config = dict(
    attn_scale=0.0884,
    bias='all',
    init_std_down=0.00282,
    max_steps=5056,
)
Each number is 128 + 24 x the weight over its row's rms, rounded and kept within 0 to 255. Layers, rows and columns count from 0. The size above them is the row's rms in percent of the matrix's.

# layer 10 MLP down (transposed), 4096x512, rms 0.183, rows 1880-1906, columns 0-127
size [ 97  95 107 105 104 105 109  96  95 104 102  97  99  92 100  98  91  99 102  94 105  99 100 104 103 102 100]
[[110 119 164 142  93 131 132 140  31 138 134 127 124 129 155 149 118 124 138 115 122 146 119 130 105 140 112  77 140 139  99 118 109 136 147 114 158 138 124 114 100 131 128 168 160 109  80 131 109 129 100 110 127 141 132 137 178 135 141 110 117 125 137 119 149 128 156 125 171 165 139 112 134  59 109 139 100 120 157 112  93 125 151 177 103 107 137 128  98 186 136  83  97 120 100 127 159 135 137 121 150  76 139 167 124 112  81  96  56  92 125 114 155  50 105 121 116 117 132 162 112  76 125 123 131  66 144 129]
 [127 128 141 117 106 164 128 162 110 130 134  87 103 100 126 118  92 122 126 178 102 129 145 137 114 145 134 152 140 103 111 141 130 200 148 138 108 164 149  90 134 105  92 148 145 143  93 159  93 136 120 133 102 111  91  99 128  93 129 139 130 149 110  88 121 152 124 124 105 149 144  62 159 166 112 143 140 133 123 137 158 135 117 138 118 110 156 137  82 108 147 112 140 123 121 134  87 151 129 126 113 110 144 135 142 198 157 113 122 115 129 106 119 153 166 181 127 127  75 114 162 134 116 147  89 157 116 123]
 [ 90 137 162 121 120 134 142 144 173 126 138 113 129 140 118 126 125  92 117 175 140 112 102 113 118 121 163 162 143 101 120 174 110 171 106 125 111  79 162 147 115 124 170 169 121 123 124 164 113 157 118 126 164  90 120 138 140  94 155 119  85 118 107 122 132 143 148 119 138 103 116 114 167 136 157 132 149 140 129 111 160 121 136 139 116 140 125  99 160 135  67  93  85 105  98 104 118 143 121 125 124 128  79 114 125 127 181 139  93 157  98 115  82 150  96 169  79 146 135 117 117 180 138 110 114 136 119 100]
 [133 168 124 117  83 146 166 126 127 153 170  75  92 134 124 123 163  99 120  89 159 111 115 134 103 134 133 113 120 150 102 138 124 106  86 126 113 124 152 151 132 101 120 125 150 128 182 169 144 130 145 103 173 149 115  99 188 150 152  98 190 142 132 115 112 123  98 116  80  87 136  88 141  90 108 133 129 140 108 129 112 158 126 145 115 117  85 128 154 141 117 154 140 144  81 126 162 100 117 140 127 153  92 101  94  98 111 111 105 111 175 115  75  96  78 166 100 111 114 137  98 157 129 145 130 116 132 127]
 [140 155 156 117 136 158 108  49 132 107 135 148 138 131 124 153 111  92 135 119 134 169 120 137 155 139 151 112 117 143 118 133 163 100 166 112 162 132 140 134 108 139 101 136 100 150 166  74 141 143 123 115 115 127  97 137 180 111 127 107 158 115 115 107 169 115 124 129 136 117 104  90 146 130 147 116  89 128 127 149 144 124 112 173  92 116 140 133 130 130 128  65 115 134 109 134 170 104 134 152 158 113 161 157 162 132 107  72  72 149 125 154 150 107 151 101 179 149  95  94 126 137 110 138 137 145 156  90]
 [130 125 133 121 110 124 153 151 107 150 146 113 139 169 138 137 151 120 142 169 113 151  90 126  74 114 121 105 144 159 106 133 130 178 140 129  80 151 127 113 130 108 115 148  92 131 121  82  75 149 140 124 108 141 128 106 100 148 136 142 153  79  83 141 140 118 142 123  93 123 127 128 145 145 159 170 108 128 166 150 145 146 121 158 138 149 147 142 139 117 119  92 117 133 143 147  98 143 143 113 103 133 134 131 127 120 133  95 137 124 107  99 138 141 119 162 148 139 146 130 119 117 148 121 133 109 147 130]
 [123 152 135  83 152 120 141 116 128  97 139 106 113 112 109 140 119 127 120 101 103 121 134 128  71 145 146  57 132 156 126 138 104 131 145 125 150 131 160 148 148 113  99 153 145 106  73 144 121 160 133 127  99 143 114 122 140 106 125 108  95  99 125 123  90 124  79 150 131 131 140 139 153 118 113 134 127 156 130 118 142 136 125 117 118 142 124  93 106 127 137 114 112 159 150 164 129 118 198 120 142 131 131 138 168  97 115 123 131 119 136 115 122 159 128 138 124 125 120 140 109 155 138 142 107 143  97 153]
 [112 159 126 156 155 121 125  88 102  96 133 114 157 102 128 151 138 137 125 118 156  89 121 109 129 157 126 145 168 123 145 126  95 141  94 139 105 145 102  78 124 127 158 132 138 150  97 143  77 119 140 121 130 129 118 123 109 143 132 127 127 151 105 128 149 133 156 119 122 123 115 148 145 107 106 167 133 155 124 167 161 114 117 120 126 129 126 161 127 108 118 122  93 153 119 127  86 181 128 130  97 124 119 147 142 155 109 151 138 128 105 117 107 147  94 165 148 108 112 112 127 105 158 106 133 148 141 143]
 [198 105 145 136 143 148  96 138 103 152 147 111 102 108 143 106 162 123 126 108 133 131 133 174 122 154 148 164 111  89 112 135 133 128 142 140 149 112 158 120 100 139 145 138 123 104 171 125 157 104 128 148  89 103 124 135 160 137  83 135 120 102 174 127 134 172 119 121  99 128 130 163 141 155 118 117 154 134 108 161 143 178 150  88 116 135 111  69 121  69 136 108 130 192 139  95 122 154 111 112 114 151 125 160 150 115  79 146 154  96 146 126 135 140  95 171 150 115 129 140 132  74 110 159 134 133 160 145]
 [153 126 132 119 137 116 105 150 147 119 141 101 118 152  99 128 174  99 138 133  70 100 137 144 166 150 132 130 122 166 153 121 120 152 161 156 136 116 121 151 124 130 133 159 137 122 101 129 169 110 106 142 117 153 154 121 145 158 167 106  98 183  93 130  95 113 137 134 116 162 129 100 114 169 118 107 134 118 139 107 118 118 109  95 143 149 108 129 129 110 144  93  86 145 132 140 143 156 140 149 127  97 182 148 178  70 146 115 147 112 122 153 162  83 125 159 127 151 165 131  65 110 139 141 115  65 145 165]
 [124 142 140 106 102  96  85 163 136 158 124 130 128 143 131 113 143 120 120 157 185 152 102 106 144 120 114 116 121 195 140 109 128 131 133 100 156 113 101 120  96 165 112 123 135 105 155  83 125 146 132 139 137 163 127 150 123 146 117 102 145 177 146 105 146 177 125 155 155 142 119 114 111 186 161 142 132  98 172 143 133 101 117 160 103 142 142 128 141 106 139 106 143 118 140 134 133  85 138  83  98 160 143 149 135 139 124 114 140 145 120 121 113 180 123 105 156 124 149  94 149 162 121 149 127 118 122 142]
 [152 125 135 148 106 129  90 106 141 112 117 138 132 116 120 146  67 109 140 157 125 116 152 132 103 161 134 154 142 145 149 143 102 110 133 157 137  99 127  88 111 131 142 109 144  64 118 101 124 135 155 125 137 148 154 152 144 115 109 169 138 106  59 121 110 168 139 143 143 141 128 137 117 141 132 126 142 162 158 153 146 107  85 147 117 101 149 129 141 125  93  97 103 151 114 127 188 105 131 158 117 112 126 106 164 148 115  98  74 116 153 135 136 179 116  98 146 130 137 127 153  99 146 152 132 118 108 126]
 [146 109  95 141 153 108 149 130 122 129 143 153 146 126 131 120 108 119  94 103 142 126 189  93 141 131 108 120 133 143 153 111 117 142 112 104 163 122 118 127 104 141 158 130 115 150 111 160 123 105 143 100 123 135 121 123 104 171 147 136 135 123 151 165 126 150 172 123 151 123 138 173 138 186 138 117 138  82 112 122  93  78 127 118 110 109 179 139 116 169 112 154 135 111  83 138 142 163 111 108 156 139  87  98 109 127 140 125 154 141  88  79 153 134 134 115 109  90 140 166 187 129  97 126 119 110 128 166]
 [118 146 117 134 159 172 133 139 152 114 127 109 137 139 146 180 156 123  99 115 118 166 113 184 147 126 136 104 105 129 113 138 124 108 122 111 149 117 149  93 153 122 150 127 103 108 112 141 121 129  99 132 140 102 137  95 122 118 116 139  92 163 120 120 103 132  99  85 131 111 118 123  95 113 147 147 118 137 130 169 136 132 148 122 151 111 124 149 103 127  95 105 126 170 129 133 121  82 121 131 138 140  74 109 121 153 125 120  71 145 133 123 148 115 164  79 147 129 124 138 115 143 148 139 113 145 147 130]
 [153 128 131 104 136 117 109 115 165 102 121 168 126 111 137 146 114  79 162 134 130 171 127 134  92 114 134 130 159 119 106 137 126 109 156 102 147 105 112 148  69 107 145 141  90 112 150 154 175 135 136 147 154 129 188  89 128 126 117 137 113 125 110 103 121 130 120 110 157 103 160 115 136 126  98 184 140 120 102 105 115 145 144 130 133 101 159 146 120 153 120 117 176 162 148 162 116 144 104 141 106 134 130 141 141 123 112 125 169 106 114 176  90 161 166 117 120 162 161 149 161  77 173 110 147 154 104 128]
 [141 169 117 103  90 122  96 132 113 149 131 160 132  83 158 158 153 134 111 144 144 128 112 155 132 135 145 148  73  69 132 133 183 137 136 107 109 140 161 108  98 158 111 123 127  88 100 123 122 100 111 114  76 136 102 118 142 132 111 132 133 130 116 119 144 120 120 142 145 136 126 170 137 149 139  96 106 147 125 136 137 147 155 123 114 104 106  67 137 113 116 116 136 139 139 138 125  81 181 102 209  79  92 101 108  81 122 114 141  65 169 129 144 116 119 139 136 140  94 118 168 146 124 151 131 121  96 149]
 [110 127 124 151 148 133 164  96 130 121 145 143 129 148 103 145 121 140 110  61 130 111 124 139 125 120 126 148 128 105 109 134 111  99 144  52 134  91 130 112 122  92  94 105 153 109 110  80 131 124  99  85  93 123 149 105 142 124 135 157 178 158 154 125 137 172 116 134 128 137 145 154 163  91  93 155 173 143 115 104 130 129 134 125  60 125 134 139 132 150 152  84 141 120 145 107 124 117 122 121 114 141 140 144 101 160 138 135 135 136 112 169 128  92 108 142 105 109 136 128 136 138 136 135 117 162 134 144]
 [141 134 125 125 114 136 181 106 133 152 138 152 127 143  92 100  75 123  86 132  90 151 139 110  87 139 111 153 139 104 128 126  90 137 114 117  99 132  83 138 125 126 129 136 121 127 132 138 126 120 114 145 152  79 106 132 104 100 154 131  63  99 126 168 125 121 137 141 126 152 102 120 127 152 133 148 180 134 140 135 121 117 109 107 117 111 108 152 104 114 161 133 109 117 166 166 129 123 123 130 133 116 108 158 115  79 161 126 139 138  65 124 132 102 147 138  95  96 169 181  90 187 128 120 122 118 116 113]
 [ 99 155 101  92  75 123 123 126  93 166  87 126 146 104  99 191 147 135 128 152 130 145 125 102 144 158 138 121 156 177 136 200 147  93 134 138 120 104 135 111  91  92 154 138 176 106 179 109 116 151 132 120 105 120 119 145 110  92 127 117 134 155 130 139  91 136 140 137 155 146 124 133 109 160 171 138 115 143 140 104 150  83 121 118 124 107 145 106 133 136 112 131 135  79 120 165 116 138 106 132 139 122 133 165 109 124 162 122 116 137 140 182  99 192  83 139 150 144 117 118 124 102 111 114 126 135 173 108]
 [118  62 127 142 174 104 114 113 134 101 106 111 121 166 116 137 119 165 148 113 146 142 100  73 146 146 162 118 122 130 151  95 163 139 147 144 123 133  93 121 143 151  92 133  77 138  96 115  87 110 160 159 146 147 129  92  79 160 164 109 165 167 124 110 158 149 103 123 144 127  93 124 128 115 152  59 123  92 161 125 143 174 144  70 111 117 136  50 133 157 153 124 149 124  83 156 119 142  88 120 121 119 119 131 162 139 124 152 166 130 131 104 111 126 117 151 131 127 107 153 130 134 132 128  91 120 128 148]
 [164 149  84 100 126 144 130 154 164 125 117 145 147 133 126 141 136 150 130 101  72 130 125 185 132  98 176 151 101 109 136 143 148 139 135  93 132 116 157 152 115 125 126 116 130 116 184 110 122 142 122 152  68 119  97 130 139 146 105 114 139 117 150  83  72 113 125 155 100 100 156 133 103 113  45 103 148 117 153 123 126 174 140 139 100 115 119 163  99 146 118 135 160 102 142 160 139 104 107 144 114 148  94 112 161 120 111 139 143 161 139 216 117  93 168  98 142 111 129 121  98 117 143 125 145 137 157 125]
 [144 147 156 114 162 147 152 136 168  80 115  98 156 164 128 148 135 140 115 160 129 136 168 142 107 149 131 164 130  86 142 115 121 112 123 139 107 145 142 139 129 109 195 126 130 107 132 105 161 106 136  91 121 125 164 165  95 133 158 113 104 134 144 163 145 119 104 136 118  96 130  85 121  97 125 142 115  83 116 107 135 130 127 126 127  92 109 110 116 159 134  95 110  54 114 142 119 141 139 134 134 114  82 113 128 108 142 173 154 143 128 110 178 116 129 101 143 136 116  83  91 130 106 166 148  65 113 178]
 [121 192 153 169  95 148 143  97 146 143 155 125 125 136 167 167 128 156 129  96 174 160 126 158 134 156 130 129  97 136 109 129 148 109 149 138 122  91 133  95 156 191 130 151 146 147 132 180  85 139 108 113 120 123 121 130 118 157 142 128 156 115 112 135 112 139 131 170 148 152  76 103 156 123 156 125 132 168 131 137 118 160 153 101 137  88 139  88 109 165  94 124 170 132 131 145 119 126 142 115 122 126 167 134 177 152 102 127 121 143 134  80 124 175 149 113 124 133 136 116 157 100 115 139 126 158  94 152]
 [139 144  95 136 130 140  92 163 124 152 125 168 129 137 143  85  86 161  88 112 103 151 119 169 120 102 106 131 154 119 115 176 130 112 177 134  90 146 160 140 133 140 114  87 156 127  90 145 132  96 143 171 127 106 109  98 116 132  92  95 153 151 107 110 160 106 161 145  81 119 129 100 138 132 124 164 101 111 128  77 165 142 160 157 136 134 140 118 146 116 114 115  98 168 125 143 143 127 139 141 104 154 131 109 132 158 111 127 129 107 106  42 115  99 133 133 128 115 132  96  53 142 133 116 126  94 154 127]
 [167 131  72 113 144 131 107 125 149 114 185 138 137 137 115 122 147 121  92  84 107 154 120 124 122 154 123 129 130 143 123 133 135 128 145 143 121 132 108 157  89  94  87 147 132 130 133 149 102 168 134 158 154  78 167 109  97 162 134  92 156 109 132 124  84 108 140 141 118 130 127  76 131 101 138  95  91 102 155 120 107 131 164 119 132 139  99 154 110 103 133 149 173 144 118 116 104 171 166 147 129 119  80 119 143 172  95  84  93 166 134  94 157 100  87 112 122 133 154 100  71 114 156  89 132 145 152 122]
 [154 120 125 118 169  85 132 163 130 156 103 149 123 140  81 111 132 161 138  85 119 143 128 135 143 154 155 122 100 118 169 157 115 116 128  91  98 128 125 103 128 143 175 148 134 152 132 139 110 188 139  85 134 170 124 104 126 125 165  91 105 105 141 170 130 136 151 145 118 129 118 135 131 141 104 107 122 130 175 114 116 106 118 148 117 125 120 121 120 181 149 104 134 181 180 137 123 117 154 117 143 119  99 133  98 158  74  98 144 150 112 128 173 128  87 146  68 106 125 133 159 123 103 116 146 126 102  90]
 [126 168 140 166 132 146 106  70 135 128 145 150 133 134 125 169 146 143 107 159 150 162 141 131 169 128 130 104 150 127 108  99 119 122 117 167 125 132 132 130  93 125 182 133 127  99 104 120 127 115 123 167 100 156 136 112 131 141 133 174  99 124 128 160 149  97 160 169 102 128 162 130 177 104 134 145 114 114 117 164 131 126 157 142 117 100 148 142 165 122 121 182 107 134 121 133 121 113 123  56 106 157 114 123  77 139 147 157 157 156 139  89 116 123 127 151  90 150 174 120  92  83 164 134 161 172 139 184]]
# layer 10 MLP up, 4096x512, rms 0.18, rows 1881-1907, columns 0-127
size [107  98  99 102 105 103  99 104 102  96  95  94  98 101  97  92 107  99  89 115  96  93  97  95  93  97 111]
[[159 156 133 164 147 160 119 127 128 143  81 133 140 140 124 134 123 115 159 108 103 129 125 157  97 123 144 128 112  77 101  90 161 113 175 191 158 150 173 135 119 120 128 138 114 127 126 159 121 145 140 122 105 114 143 145 116 193 137 157 155 128 144 132 150 102 133 154 137 175 149 114  70 189 156 151 104 172  99 165 111 141 114  90 146  93 125 135 113 105 164 133 111 102 100 137 103 131 118 150 101 112 130  91 116 130 134 112 135 143 120 139 153 112 119 112  99 124  85 166 135 107  70 108 158 123 122  85]
 [ 82 136 133  92 112 155 133 169 126 152 120 132 129  97 132 154 129 117 137 122 151 142 129 113 113 118 124 145 141 139 120 125 128 109 172 116 148  81 107 101 159 172 129 169 109 172 111  73 127 150 121 142 116  88 180 104 139 111 153 155 166 148 119 153 107 199 140 125 140 116 115  95  94 175 125 111 120 141 102 112 120 157 155 132 118 118 146 116 120 104 144 145 163 163 145  92 127 104 148 136 109 100  89 106  86 146  83 125  98 143  94 154 119 137 151 136 144 122 143 131 140 140 118 151 136 142 187  92]
 [133 125 100 119 111 103 125 113  94 154 114 122 120 128 132 171 172 103 101 150  90 121 118 129  94 150  92 135 114 167 123 124 160 102 114 122 141 119 186 131 143 145 124 107 107  71 121 126 125 159 145 102 117 146 129 141 131 130 129 105 100 150 139 149 121 142  77 114 166 126 144 121 170 167 186 167 115 115 126 157 142 167 125  80 144 159 159 101 120 149 142 132 111 114 103 109 160 131 105 109 138  81 116 117 106 143 108 114 157 111  93  92 156 147  98 131 126 170 169 138 131  99 133  97 136 183 120 154]
 [ 76 120 116 149 107 128  73 165 151 119  73 129 138 104 150 119 124 145 116 129 112 117 142 106 153 141 138 134 124 127 147 109 121  99 129  71 157 127 154 157 136 107 154 132 146 152 136 129 104 157 120 129 121 133 116 124 129 112 149 131  98 125 155 151  95 121 143 141 161 127  61 142 159 133 128 126 121 140 106 137 109 142 141 120 157 161 102  95 136 125 137 186 140 146 152 130 114 124  99 150 124 100 106 115 193 118 159 139 113 184 134 135 122 136 128 128 159 135  94 128 130 129 119 139 116  87 143 103]
 [ 99 109 135 127 116 183 115  97 149 152 146 125  96  85 150 122 132 132 109  99 110 144 137  96 170 121 120 152 119 145 147 134  97 148 130 146 176  96 143 140 115 139 161  66 137 147 104 130 102 138 131 168 146 181 167 144 102 125 157  83 148 148 103 145 168  68 125 140 132 123 115 173 120 110  85 137 157 147 122 109 147 167 115 162 120 124 121 129 129 131 104 128 113 137  81 151 113 106  84 103  91 129 130 134 133 117 171 119 131 143 112 133 118 127 138 164 188 130 174 129 131 145 115  67 133 156 119  97]
 [116 106 149 116 155  89 143 158  86  95 102 110 125 108 124 140 102 121 137 150 108 163 107 127 118 128 103  81 140 141 135 141 112 104 119 123  97 133 152 114 119 140 121 145 133 158 102 153 147 120 143 119 152  92 109 139 149 149 151 124 124 125 155 146  80 118 143 156 145 145 141 150 172 106 130 110  79 119 145  96  88 136  99 137 102 111 151 148  87 111  78  91  98 154 134 114 153 131 101 143 108 131 142 146 134 127 136 149 165 123  73 156 134 122 117 154 116 136 132 160 171 116 156 117 127 127 120 135]
 [121 126 108 109 130  98 163 136 125 124 160 141 115 130  93 122 147 130 104 136 100 102  86 164 132 167 114 147 179 140 154 131 117 131 111 155 153 105 148 107 166 110 151 132 151 135 142 140 119 138 128 167  95 124 125 136 117 128 120 136 178 142 128 130 137 103 139 143 113 174 140 123 130 124 104 139 118 119 153 170 149 100 104 126  90 173 123 122  86 132 134 107  98 105  81 134 108 116 122 133  86 144 158 134 139  73 110  91 101  76 167 124 119 132 133 136 143  82 119 121 110 102 123 146 195 157  98 146]
 [120 127 159 161 145 112 111 116 162 120 131  75 128 119 131 128 160 152 141 183 142 108 105 138 112 109 155 152 163 155 126 103 140  91 142 119 103 142 126 129 143 103 107  96 138 150 118 140 114 157 136  86 158 127 169 155 122 138 166 156 151 149  76 121 120 131 129 149 138 147 125 125 125 124 117 117 138 157 113 125 120 100 152 120 114 128 130 101  73 124 148 146 143 126 113 108  95 128 128 114 110 128 115 117 169 143 143 128  91 117 108 174 119 104 151 109 157 110 124 208 133 143 129 105 129 164  92 141]
 [103  99 129 163 120 107 157 131 125 110  91 163 132  73  47 128 157 135 133 153  93 149 114 112 141 145 107 135 149 135  98 107 126 124 119 116  89 131  99 185 141 130 114 122 142  96 157 124 152 107 104 120 116 114 118 102 136  92  70 105 153 141  92 114  80 146 122 144 168  88 104 126 157 136 119 135 169  93 129 126 153 152  59 128 109 116 100  91 127 154 116 177 101 143 106  82 116 145 125 115 118 134 133 136 151 134 138 142 128 140 104 138 151 100 101 178 149 130 126 112 175 143 159 108 125 147 129 158]
 [149 133 115 100 143 162 165 104 159 104 125 151 130 134 124 135  93 112 169 155  92 178  94 131 116 140 102 125 138 125 103 142 162 131  81 156 175 107 141 128 107 102 173  97 108  85 122 149 154 114 133  93  99 149 152 131 134 162 104 108 143 132 106 156 142 139 114  95  79 109 128 144 143 144 147  88 113 108 162  94 153  88 164 108 140 172 153 145 151 125 113 115 123 102 137 129 109 171 122 127 114 130 136 115 123  88 143 130 116 128 142 128 143  80 149 114 122 103 137  91 124 117  92 144 126 127 118 132]
 [133 128 123 122 133 136 126  86 152 139 150 135 130 130 152 149 136 109 117 104 110 132 117 117 129 173 126 140 130  53  80 145 153 139 124 124 112 142 155 177 124 137 129  85 135 150 140 130  96 146 129 127 141 139 125 139 123 143  95  68 136 156 168 168 110  84 155 141 122  86 130 126  80 111 131 154 129 155 120 138 122 122  98 107 115  93 132 163 127  87 161 133 151  85  95 118 120  98 129 101 122 157 129 125  89 121 123  89 156 114 102 136 118 126 125 176 107 120 151  80  87  84 138 135 135 150 119 103]
 [124 122 129  87 170 124 145 131 105 115 139 121 134  93 176 119 131 113 144 127 158 110  91 112 118 163 119 145 109 146 126 138 142 156 167 125 148  92 122 111 141 135 178 142 145 117 109 120  86 136 135 151 125 140 126  73 129 140 132 106 104 123 120 153 109 136 122 134 148 116 132 106 106 128 174 135 108 135 115 138 117 131  92 161 123 112  89 147  92 109 128 157 129 133  98 142 114 110 141  99 135 125 130 131 117  96 141 108 154  86 124 111  96 135 117 115 131 139  88 174 123 141 144 128 103 110 127 104]
 [117 164 140 144 108 138 161 100 117 119 125 135 135 143 160 127 162 153 110 110 138 143 141 155 107 124 149 140 122 137 117  89 167 114  81 135 105 100 150 110 127 143 182 131 179 156 135 127 113 125 136  97 142 108 124  94  92 155 140  86 101 160 115  94  89 159 150  90 128  99 134  99  82 107 104 148  97 118 120 140 138 125 117 129 138 177  95 154 170 128 113 159 170 140 139 138 115 139 126 132 137 156  84 140 142 126 109  73 115 116 129 156 124 110 134  77 119 129 134 124 160 105 124  88 139 118 118 155]
 [125 129 137  93 121 106 146 124 161 102 143 151 120 103 132 167 106 137 111 113 135  85  97  80 145 112 130 112 150 178 153 120  92  95 147 125 154 110 148 131 135 142 163 131 108 112 128 138 161 123 148 163 123 110 128 120 196 117 108 142 126 143 140 137 110 116 139  97 136 149 149 160 119 154 105 100 140 123 120 140 133 148 143  83 111 115 110  79 188 109 131 143 130 108 113 123  82  95 153  78 148 115 156 127 127 150 113 102 150 144 132 140 177 127 171 128  96 131 148  91 122 137 149 161 170 116  97 169]
 [133 124 145 131 148  89 147 165 146 110 179 137 156 106 136 126 128 124 117  93 128 103 106 120 146 131 141 153 168 118  90 155 131  67 194 141 127 144 104 135 171 106  91 159 153 106  91 127 126 125 111 150 180 143  85 133 127 148 147 170 106 130 184 127 117 136 144 121 146 119 149 147 132 144 164 115 133  92 135 112 145  72  94 157 143 150 131 114 133  83 126 123 144 135 145 127 110 141 149 158 100 123 135 125 115 127 135 109 172 158 118 107 137 108 163 137 163  92 133 141 146  70 159  94 133 164 109 101]
 [145 135 112 122 134 115 146 159  92 148 134 121 116 111 148 142  95  95 144 173 169 112  86 109 111 138 144 129 101 124 145 121 101 125 106 103 143 154 152 129 168 148 103  74  93 137 128 143 134 151 138 130  78 123 111 135 149 110  99 122 163 131 148 112 152 140 150 154 163 126 104 104  79 153 152 145  80 119 106 170  90 109 143 102 120 132 138 103  76 134 168 132 116 103 110 105 109 129 116  88 116 102 110 139 128 140 131 155 114  96 131 109 151 128 124 107  97 154 143 126 136 131 104 115 170 104 114 120]
 [153 114 118  95 191 127 117 148 110 133 165 104 140 132 120 137 107 131 145 105 121 114 143 128 128  86 116  93 129 120 105 128 111 100 167 156 183 136 120 130 166 144 120 132 114 176 137 109 127 167 127 133 162 149 164 107 132 128 137 109 119 169  86 103 173 132 116 165 142 184 150  78 129 128 129 132 176 147 112 113 104  81 113 117 130 100 115 154 130 103 173 129 158 118 112  98  93 149 107 178  97 127 109 163 148 146 130 132 120  92 113 111 123 147 112 118 146 143 142 143 176 156 112 113 146 143 128  77]
 [106 130 123 179 155 130 141 119 159 130 127 122 167 133 117 141  99 134 133 157 145 108 126 166 132 142 169 128 121  95 135 187  87 151 153 150 129 115 135 139  96 130 130 100 125 116  86 112 119 132 141 136 105 150  98 111 132 160 147 159 124 120 130 168 143 107 175 104 157 165 101 124 114 180 215 121 115 116 120 128 116 141 109 163 127 105 122  89 112 111 167  97 143 100 114 111 120 145 152 139 141 153 133 132 145 115  92 122 137 130 110 125  82  97 143 134 121 137  97 150 132 106  92 110 108 121 149 142]
 [ 90 115 120 105 126 133 120 137 135 109  91 134 144  88 145 137 146 131 140 157  94 119 113 117 140  91 147 154 147 103 136 118 159 158 120  99 116 134 110 157 125 135 124 111 151 160 119 147 112 128 152  90  82 129 156  88 131 109 110 115 196 157 117  69 140 122 147 116 104 143 183 109  74  76 163 111 119 147 162 135 119 156  92 137 102  91 107 141 122 140 157 130  96 158  97 136 130 126 143 140 141 118 141  77  99 131 121 128 105 130 145 126 118 136 170 158 129 104 127 145 146 117  77 129 118 123 115 109]
 [125 158 112 106 149  77 158  99 150 146 114 166 157 111 159 134 157 133 155 112  60 123 111 133 137 122 135 111  89 134 143 120 149  92 106 143 102 125 109  95 144 154 122 103 136 148 132 128 171 146  98 150 136 112 100 143 137 133 126 149  91 128 152 166  86 108 154  82 140 142 143 101 106 131 155  79 116 115 119 175 126 154 168 145 117 171  94 141 106 122 159 165 114 171 118 104 172  67 145 151 127  92 126 109  94 113 106  75 158 163 136 131 169 161 123 125 110  79 137 109 169 124 103 101 195 134 127 188]
 [125 107 136  80 126 158 154 109 145 106 108  93 152 124 105  86 169 122 131 130 102 175 121 131  88  97  95  78  93 134 152 162  92 132 111 104 170 120 138 144  93 108 150 134 178 110 136 109  79 157  92  97 121 158 100 107 178  85 115 119 113 171 103 153 148 126 111 103 130 123 120 166 129 114  96 108 152  96 123  90 163 104 132 129 120  81 128 136 157 119 108  82 111 128 128 119  99 138 180 111  88 105 117 121 135 146 102 142 100 155 148 127 124 132 124 116 147  98 157  95 154 150 147 117 132 116 129 156]
 [135 175 124 144 195 101 101  93 124 130  92 108 179  94 119 127 121 158 137 130 132 110 173 129 130  97  77 143 128 149 119 149 108  89 131 176 138 128 160 120 132 108 156  79 150 131 127 140 118  91 124 113 136 159 116 123  90 123 107 110  81 126  94 119 141 137 132 128 149 138 154 118  98 128 161 125 125 173 134 134 112 119 122 143 130 134 154 137 123 161 151 124  99 123 191 129 118 101 140 122  87 137 123 111 130  75  97 143 176 112 146 138  84 126 152  75 139 150 121 141 124 118 139 188  92 158 116 127]
 [ 89  98 152 117  79 125 145 140 121 113 185 102 118 110 153 101 149 148 165 103 135  98 132 133 125  98 139 148 120 139 146  83 127 148 155  82 107  94 122 163 119  93 146 172 144 144 125 120 129 155 111 131 155 121  98 100 111 144 128  97  83 113 133 164 147 158 128 160 122 117 119 168 134 116 133 156  80 147 107 126 126 135 129 109  94 125 134 136  97 130 106 176 137 149 111 127 113 134 147 160 124 114 155 101  79 112 138 177 149 107 150 107 126 102 133 163 124 112 144 131 108  64 161 112  71 198 126 129]
 [114 128 124 171 109 139 136 135 176  99  89 144 132 103  69 112 135 168  94 113 104 170 117 125 170 163 175 161 130 163 104 148  65 135 132 128 140  71 131 136  94 135 105 160  61 161 171 192 174 132 159 125 123 127 168 143 114 157 117 133 108 135 136 166 142 130 115 130 109 149 117 148 155 152 129 172 126 135 117 129 111 162 121 116 154 126  78  81 123 132 163 166 171 162 136 119 136 157 162 109 124 132 118 121 119 153 134 133 140 130 103 128  71 149 121 119 105 131 111 144 113 122 146 137 157  76 137 159]
 [117 145 100 120  87 116 134 126 131 121 105 106 122 134 117 108 121 114 114 128 118 111  97 136 104 144 109  99 152 141 139 141 124 116 135 128 146 171  80 140 171  99 147 142  85 171 179 139 167 127 156 124 109 143 116 121 127  71 123 104  99 124 144  81 114  90 152 118 134 109 127 145  59 134 129 142 109  97 130  98 138 103 139 111 153 117 112 103 109 102 147 129 125  99 157 153  99 136  83 129 142 108 131 121 154 136 132 108 142 131 128 103 129 148 121 172 112  94 164 124 101 102 144 102 135 114 133 102]
 [145 155 119 125 131 154 139 133 157 176 156 149 138 150 141 103 134 106  81 112 153 136  94 121 109 161 149 125 124 117 132  79 101 159 114 137  95 146 125 105 113 116 148  67 119  82  92 124 174 115 138  70 124 139 116 122 130 137 145 153 104 150 135 186 121 114 112 129  95 106 136 118 130 137 148 131 137 119 103 187  81 134 136 128 175 109  97 124  78 167 150 111 162 163 139 174 146 172 144 184 114 105 133 127 137  91 185 123 123 114 123 144 100 141 124 135 148 105 137 120 140 138 109 139  94 162 130 174]
 [134 158 103 144  97 106 142 125 137 102 147 117 104 102 144 131 158 156 121 181 143 123 133 119 127 166 118 104 127 158 158 109 181 110 150  80 154 138 149 142 136 152 138 119 131 150 126 130 117 138 128 147  91 171  86 142 129  98 126 148 124 169 107 103 127 135 152 134 140 103 152 139  70 121 157 143 142 132 161  93 153 123 113 132 114 127 165 176  84 136 130 134 129 127 104 147 145 106 152 174  75 142 122 117 131 135  98 138 125 123 143 145  95 118 122 118 131 107 140 115 154 119 111 128 139 113 159 102]]